Weights of a small GPT-style language model, trained from scratch on English Wikipedia.
Size: width 256, vocabulary 2048, 17.7M parameters.
Architecture: rotary positions, attention sinks, value embeddings, weighted sums over earlier layers.
Training: 463M tokens, 7130 steps.
Each number is 500 + 40 x the weight over the matrix's rms, rounded and kept within 0 to 999. Layers, rows and columns count from 0. Numbers have three digits each.

# layer 6 attention value, 512x256, rms 0.0954, rows 423-447, columns 128-255
516522484546501505438497486490514509492471486506475393523465499485499553507488537492503479438546470527578479479507495464478502421501497504529455517502524467484537544512472512527469513497541478485557470467506502470544434495496511503493507469493536511502491547503463517543495469466559477494449487502488473565493507516541496469509517523509550472540498536392457542502481518518560451484503
503536534500530482482493483504497443479531463501485496516510556456406514498488494497462477431452457551566530503488519528542508521492508495531497522499454502477492502477466470479528527530472568408510465498441518485538497555474519505562583539482557494512491500435510541527483472519497479544468529525488502522503497541456511486486521498478472471515507482500447486502463465508464463495487
505465560479509451533539528499522460510483572454463498528535472587484457468479506494469476562433480512436546507511484469523528567455487500493405471517527526479488530505498486511516501442481474475582452463455491537532505434492514601495519470462529512499463537488505520448489604555506543511566501520469504491521506503505536526513471484473522517459460527459559482489566528519499529508504
514521552520485421427519484491503458470485501493523461527500526495480433486487460449515497522529492488554517497470478463539501483486503511516445509436533428516551433524474486457506551458508517468530521470478515493546480487525530511510526487448539525471467556501489515527563504510558510483411515492552467556475508535561529487497488465507524517451468500577541483479512501542506506497524
480522576479483466500472498507476484475477482496526545472494489530572444486513451528479517512466479518482509505497493501504480509514552488462518523510496555497514563488578517481517473495487526543500486518506443521485497470502505512457490466521516494564528492572509443458476541501461506541505464468460477464477483494529528490545492467519484516507482506493503510496478521504520493581508
505528481534488483453503491481468498495492521543483507534532512468538500516486462494515515419511482477583444500464507512545529423522509499489553493435510514540546474524408497508502492467510476546468392494429488500506528498514511493547466478464525531407468522585496491561504471471515591461493517603498467491498519499472452476533490490491497506481494501476502494499489472467510442465529
495553578518461478571511477516508554489454534481504475493492477494521498501501423482536528500524556521586550505493498475507488465472483507527488503430501493491516443483466487478481504543492488553408518512475512482523490501478484512553488481492531511464460483514492528493498449478521536536466484578482499528506506494497518505503484483511497524535489523543506511504521550486485497524522
494545513433482507462482496513522491480539528484505471496496462454480463478483533565521556474442519470527445524497496498468488485552492486514501475473491494459523440506506505496445485505513486571571584551503559513508499494491492442483448484440515493495494476457531497481538501504557493578471477378510486512520535487525483501515485534504566501468545495457465436470549491473474491506505
494480449530499498503535507506527590534498513496480475542521416461535464518505520484481494481522466554567521483488526486498514506489472494513494508500540471512507481490487501527503499423500505477464469487482523477497479480505506491518487524471453534438500512463470525498494465502532463487464494512479503503486518505527509522506500494480528531484525534432507532481469522474503492475474
490450587480498537560499512535487512414473503481514441492521442547501479499488457502526528546525521551506481531517520490451486533496476498503445596534471483500433518501497509512484505528453521508537502515472481505532478469505480488519490528519524463492542425459486485475456479500512488519489496454468489500520484508543497499515486527520535543512504546539498462487541533489491497504498
503529505482506476458518478497510506528509530513474463538515505509423467471495519478514493488540455530529556471470496477529505492489467511517479477506529428504516463498460510463484528477478481412490534487504543484592454484476517527536557513477490495500496517416508556507509481529589492438411519477562481539506524515521511496485495479496515487487496514500530481506500521506488482450490
503530453484488485400511516500481506512469488471466469517513464448458519508503494486436526504500514463538499494479491529481537477506466518496466503474546474523541534517480481532481466402522447452571468523598513509465462479532516455506497513517494514526529523540502569466523490492534462474454487465488498509530511493484467499496495531503585526509503508430512496497522557487498421509516
499486495502546555465495486491487517467535511456531527470445591514483495516486467497537556568486517473514501541522501500478507560491450495516525510508522523453508446480528464461520512571536504550535533528435504530461503511476519465546464494450515553438536530543497588553496478533502433615517498501463534511502513505497487459499478484477468489546540524512480456479511536482510507461499
486476479445529508462487515497500495497511454486500566481476535505509537496515485525478509493505444482435534521472501501515530471518517508484516483490523557514490488487534493505509464456490553460473492528428550533468527472528508489503534469514515515566508531509513469507434545493484496545539487447493499483482527486513531482494501458520492520466481477440467487466533468480503510498528
513482486504491498495514488530522540548414523491443510490531481490556510525498521519517523462584482516471495492484501543480532485497500499453498568507483537514481541514467538558500449503477438490477494501523433487555476456542487567513542540519505502553502481450484436459427493498449540443543538464466475478510513484489520555508491516485456478490464506472485526435441513543508513510506
500463477476494542528493515497515548510476465482571505499499474523551530564500499515522555485563485519525551500500566566505507493509525489470486552516484496516505521511574504529505486491516496514439487508464461485470481485561480482519523570516519477469536478461480467495454455476456573519505535486491515531508505468519514513493512526527522494488472532433427458493517493497506527540504
488440449514483484483544527481535431472545488511570491499524521487453477499525445517534474523526519430439488495516522473502508476518486490562539422490482506484475484494503503486485493518529547504443556513500499508480503527516486447526537493537513481465489447526514512544509532463515511542536467582494498571456464487515527505472514506523544547498503510480471492515528481468489539554497
474505482432508513506499506520492462546514523520526552524541510448432468477511567528463533449412451540481510488504532532497480541462484487469517524474500457515530517481514493483517490447472473516531524537530517506536527505481497464553510528467467515492487522479542514485554498540510546495493512426530509466563515497498498560498503556456488486454503476492505439472517465495509501498498
506504554489508453520474494466512532454477479454528535490483568507444443444514480515507534512430516514479474537542505508516542481479492508497486467486463525435481525493492463431515472497502525489522561533448484518527512516479500537500534560483527463484525499470498478484498526545488461513500504463546510506476509514471518482492478487483460523461475516597464445483490515538489528473522
509459509475466500531504475542471506548529494510515520517496441457599499525489472463540518526546531549548505466466519486543522497517471517506493468484523465545578513520467500510488508498457497573484511507469541479535468483512489504537414469465422452472478513550513485530393454477575533492525474500488479558506481448460497493514511515503564488473499513507535495504534506419516460490494
502515442463533508510517509488509457496514515488585536479511509517479511493505472504488508517449524457469525479520489515455486497507485501548538474440464441518479511462516519458475495511513515519439545543524537490515498510483479494509512482514515476454501494526519481566494489462508504501515503553520492553516506479524524570487491534507523473467513491508457464533503486476445564457476
506489477577459484485510518476528497500487483540535504557498492476485530554496487499485495478529519539549469480492517492515470476521529512479490522484540536521509521513468513523491540469517525548531521472504482465485508522507488486478487525430434480482466547516492507532434500487475575538507523558499470520481494506469461539475529517537493479516497469461485509503461448530523528531479
483383506509497517506513494520543497527485511474451541503472518498500480532488476464535502541510524547383512508472513517512523565487495491473494454514529480488526456517433485441507501494515568478485519546457494520527487454508521552572508512505506526461491477467503546577458470571462501448552529508483507496470492498458471517542506470486500548529502557584482489510464588498497449500507
482492576501506481566522498537501514459483490470467481481522484527472469474477472529512523527467518519433588537513513507458500547467470504500487476517466543498443503521497515486515471579472488514521534499535464510495525495504517469509524514529440491528489436475496501453538497522496461540554480475466520499500472497508487516508475429509525562517449485563498470497524511514500529532482
502504476443486517523488485472517474478499483461515469470459555495478545485476576485494485455427495471521449498504491514479473503473503496550500483512487528494490562492471491472481523543589491546562537501504563541506556555448522494503501413470544469476478534501482518505548515519502513416531466573544465540512489518477452555518487526506512500512512457507416520528466446520500469493507
# layer 6 attention output (transposed), 512x256, rms 0.094, rows 423-447, columns 128-255
460488581478493474481492567534498454539407501472485511499497450475514514451518504480497443450525511491501523508532509504495477482550547496507464513610507508471407567561537445513512525477506521496527507538493498556480560490445445511460484511501478540581555465484498556390480512455489475565480473465495519549476459466483524484480498521472513527498483599576506535483535541520540479535510
450508553488515494506513467439532462527461515512497532497412481556542485487548523536465460514482485472497490508544554494511515480459443472553463515460471539506488509474561460468466513504469525474496468483491455462546474540504537475452488511566469520455585457539481479517514498482503491516546550507536514444451534448529545497538482552436564474553626477544549465488507528491499471576499
496438492545449479524424475546452499515513447588449535538484545453507512499526472466516490469593458546523439501512512508481525469492462544567525530408476465483503544550562553557440435515490465541464532506534451580474521450508508416460435559519546475497475489466516524543536536498496514472505470536498541542520565449486476511528490479494470502422480482515526485458502477470561564523440
481469415407472561548476497488470520565427490383427506515459552483543529461481525489478483472518499510495474503495512511496497480469557554400527485476505571501487474476455521518489448533560508498500481494508468566509459526509466525563504513441446510578471521502543524484502498440479506535579414559494525495468526535514538489489527504519478572536481512518523549472487420435496501555539
524551493518490540463489502539471519431503491508498508495491559502550563469458489424573541516480515561493406439444450508513432461468444453504491474477539476483514513506490546511467516498554514521529445504485485451478507501511437527456463460483484537486477470495446496544499502466585554552495474556471434486520512479453462482510541522490492458460521487561516499542490516503452465403528
483462519585548508552530529505498476518403509505483488441469417567488578524458529444443443454559467561527578577486503499559528482547496531444426522553488461499469466545483509471499496535472502439501442490497544417527433523456440476466561485597465459612435483475483535426580444483503450480504555514458547421485519497466494427448519500483499494502504529521518532504511437527520535576427
498530489549494487568524480521541452515501460527478512523504513477555481538472498501567501462500475517552508515495540506605557468506545497392512501459519533508557488486507481500515460504515479477563493513502457496570471523453457481482522515474448526478527479487519520565471473488554467533543506497510499515484521488470537478531489467530570512518504525495471489517525477418463492509465
449508487500482547520485519521500480460463480511575465515532534499484505469507503571503483506517527441491552553504511485519511506473459446592515557549561432565489539545486448489478492540491455518491488451548555494583458523499493547470533532558555537470516494484475582510450446521506475474481517463470514538516494516509457529510426396523489510474470515570506532500463536493504495480511
518544550517497496554501456496486482461465481489465502502502445519531532491456475498431409485547486526431504515491473481523534456542483428588554440503486515533520537515458486507493486535557527486584496537462523449508428476477478536502526510505466526535474457550544517464490507477530442519566518468535547528460467519513525491506483537520530472523478515548541529507538530503527475534514
509492482510481503549442518456500517521532525544519485565450483465589535489508506453550480567509479537492481487535461489513494566438503455521516515471505520464468493524550478511484539524474544565472505489481517506467503550504531483498484497518506491505532506472475563568519549509529530503477497531555497500538486502468446522477482482502521445492558490529483495506505502444492472561473
530503517515463457446466506485504485539442561479469519480493485484507511468487513492452443462536498481497560505478533529504475493498529541501556468511497522504490481468507524521490485573556488485578541514494518540467519475480474500509502550469496499576560462528554475472431470491503487540559452452533511561456473545471496420527532505470504520554509494522505567444521498450582519541524
499435554432520443479479523529447524554552483495429446498551459562522462541515505480534494524551483522481530456537529417499529548591472499526510492532507507506518586499421478514586515472486552482487609426450462533563501460473502537471498543505489533503455497492500460526515530499456525528470453491530518468463466489557421506494577509540473497542492551496518478439433462521544457478537
514495537541420479568489496473466469423435525509496494443440551498515528463486519525522483530521472374466534496558527561492463567491567421552477475493548468514525528439512553532537477452535569411502509512515547536514492486518550508527533543489508484520450538494510445482505560574495509469530515470528493422435494521474519589454471457487501483604515400510490452504473466548494537506462
468531470512551521487502508527575539472605483477520459457533518517510465411533488534438496507422552493463488416489467532528428540412458475585545545457488449431469568473505499518475467523421517494498497466506482478479497541528470475458461520591503449505512515494510465460472520499501510496440480545487509498501505475504476552531526529494464470499499485432522534522438525561498488513529
544487498528548507516481474515560513419515496501527498550513491555508440494500504406496464459511590547448513483475482468484459494584553544469504472443488520429524552483522494544521572560579453461470526473466527466488494462399488465503448442554510514527503477515469487502553475497482498480518513552496547470536496592495447525509502458492523511429499491487478455517486611423553508474517
466472495503526507581514553531563440578528485486505448525531469465487494546558509470467571487447547524459489490578427502473458548533533467591537521496500461450489535486450488467507508556481507480536544436522481520522475530416499527489433451490533510472509569427495508528537530534521495470496524506505438495530508564483514519476478466543499548454446449532527541457509520528502493549493
439521575495435521512473481489475558485509504477512431504529503488487487466500514483515492539510546507473471524505462446486507533468447440472588503436517497468479470570464437486429491473492513551464508475518493525466526484538503471500481449481512477516536516487488554483482530494517464488455478521503492455497521494528496457390525461541450492468528527510461482479492487515480552473514
487486504499480517539594467498438485502481489474498526529498491592475425547472466458485558474492576496469520481508459512538489508540457456553502500591514482524503481485526473536564474538484433500494512488479458475481512476461540553461535508505594558499449521536515485520489498494511436429521529478469532485467512541493519476521485423520497460547425487534409504549441545461490521497505
566521469562503502506453498536514434479439482513538535550438475505559512561473491488531581492504548530494505515485483518486452488492513547462480505462494509492456492473546460518538476460470497535527513486534522447522504525480454510578489457539529470505511547501492428552482421514501488537495504536617461442516507538542555513501507483445484572469486500480488451552442471504487600511456
461458433498484477518504493536549496523502513562518537507527533492486510497486493387463457485485486533375464441514551536539566541506504479410548544507519487570563544494534542527518591529445549487524468435441453507505463508496515499458537504519452539526486514506495521507407502500505425503498514476551529515534531495529496385510533466497519544425461551502449546530556550599480474533553
498550545465425493549515527517476499479530551551565552482506501496472538496473481507494510469478470537502490570502512546488504501500511462426549493523494554504450501511578456465483500542507446500544468533510494526465568467466520449476557534414557483444518524532509499479453569497499505502531535490476583493438533524486495524485363465480443565594519475562492508524456472510511414459507
406407527418480497502555507520458472548515442482530431555443463512495487541473477491454435529466484543513534528461487492429559523564483463552473467466506492511453513493469505481499516473527536545500515502487444475536520538493488535541469405469508458519532499501535568482470482561491431512594439548469467582442491476545512502485464537558522544452480473534515542435487524517494490521517
547521521439576474521499478476401537445495514480566538526560511544560488510509517468487443459456523468471512482455499488461530555464539488510470436502526515496510447463470536481457498503493474617473474495446490467472457420473462434509496537500497524516457473485535477484538488529454478567518429535517530453570477514460540480463526472460530565532562421430453465512421442483507524440457
513462447526530549511441460449457469550505491528556451492541565486527504549519483499540520486524449475541451502484538463504479508470475512547476455482518497475560417588433479520451519425510437542515446466579513444484585524525513460528504517458458493509495524528484488532485487483585516472448582578458448500503500464472524574481519504486501474424539576446511487391508476466482559467445
557477541475487522533485557434497407516457544501540489527490587447571492501565529472501543506523464441488543533556533524471528404501524527412542463477572464523462492495489537508497491484511435528509514517525533474419481526488470484415506508453446475522612490421497548476508513587468545489430564492482551459420501462523477460493482545494529448477505498544539480492545488519503512480516
# layer 6 attention query, 512x256, rms 0.105, rows 448, columns 128-255
497508517496478523487463492528528448511495530497512489527524517581487480515507480483449456508517507477499510477482472493465518458478483497516494471526544488498472488513498525498485528493514473471526495471506503483440510485513517480501517471437511591506499533529436476524499483478501503499537484506497466513451497493558511509542462491502525526517489493530487530530477473493501518439537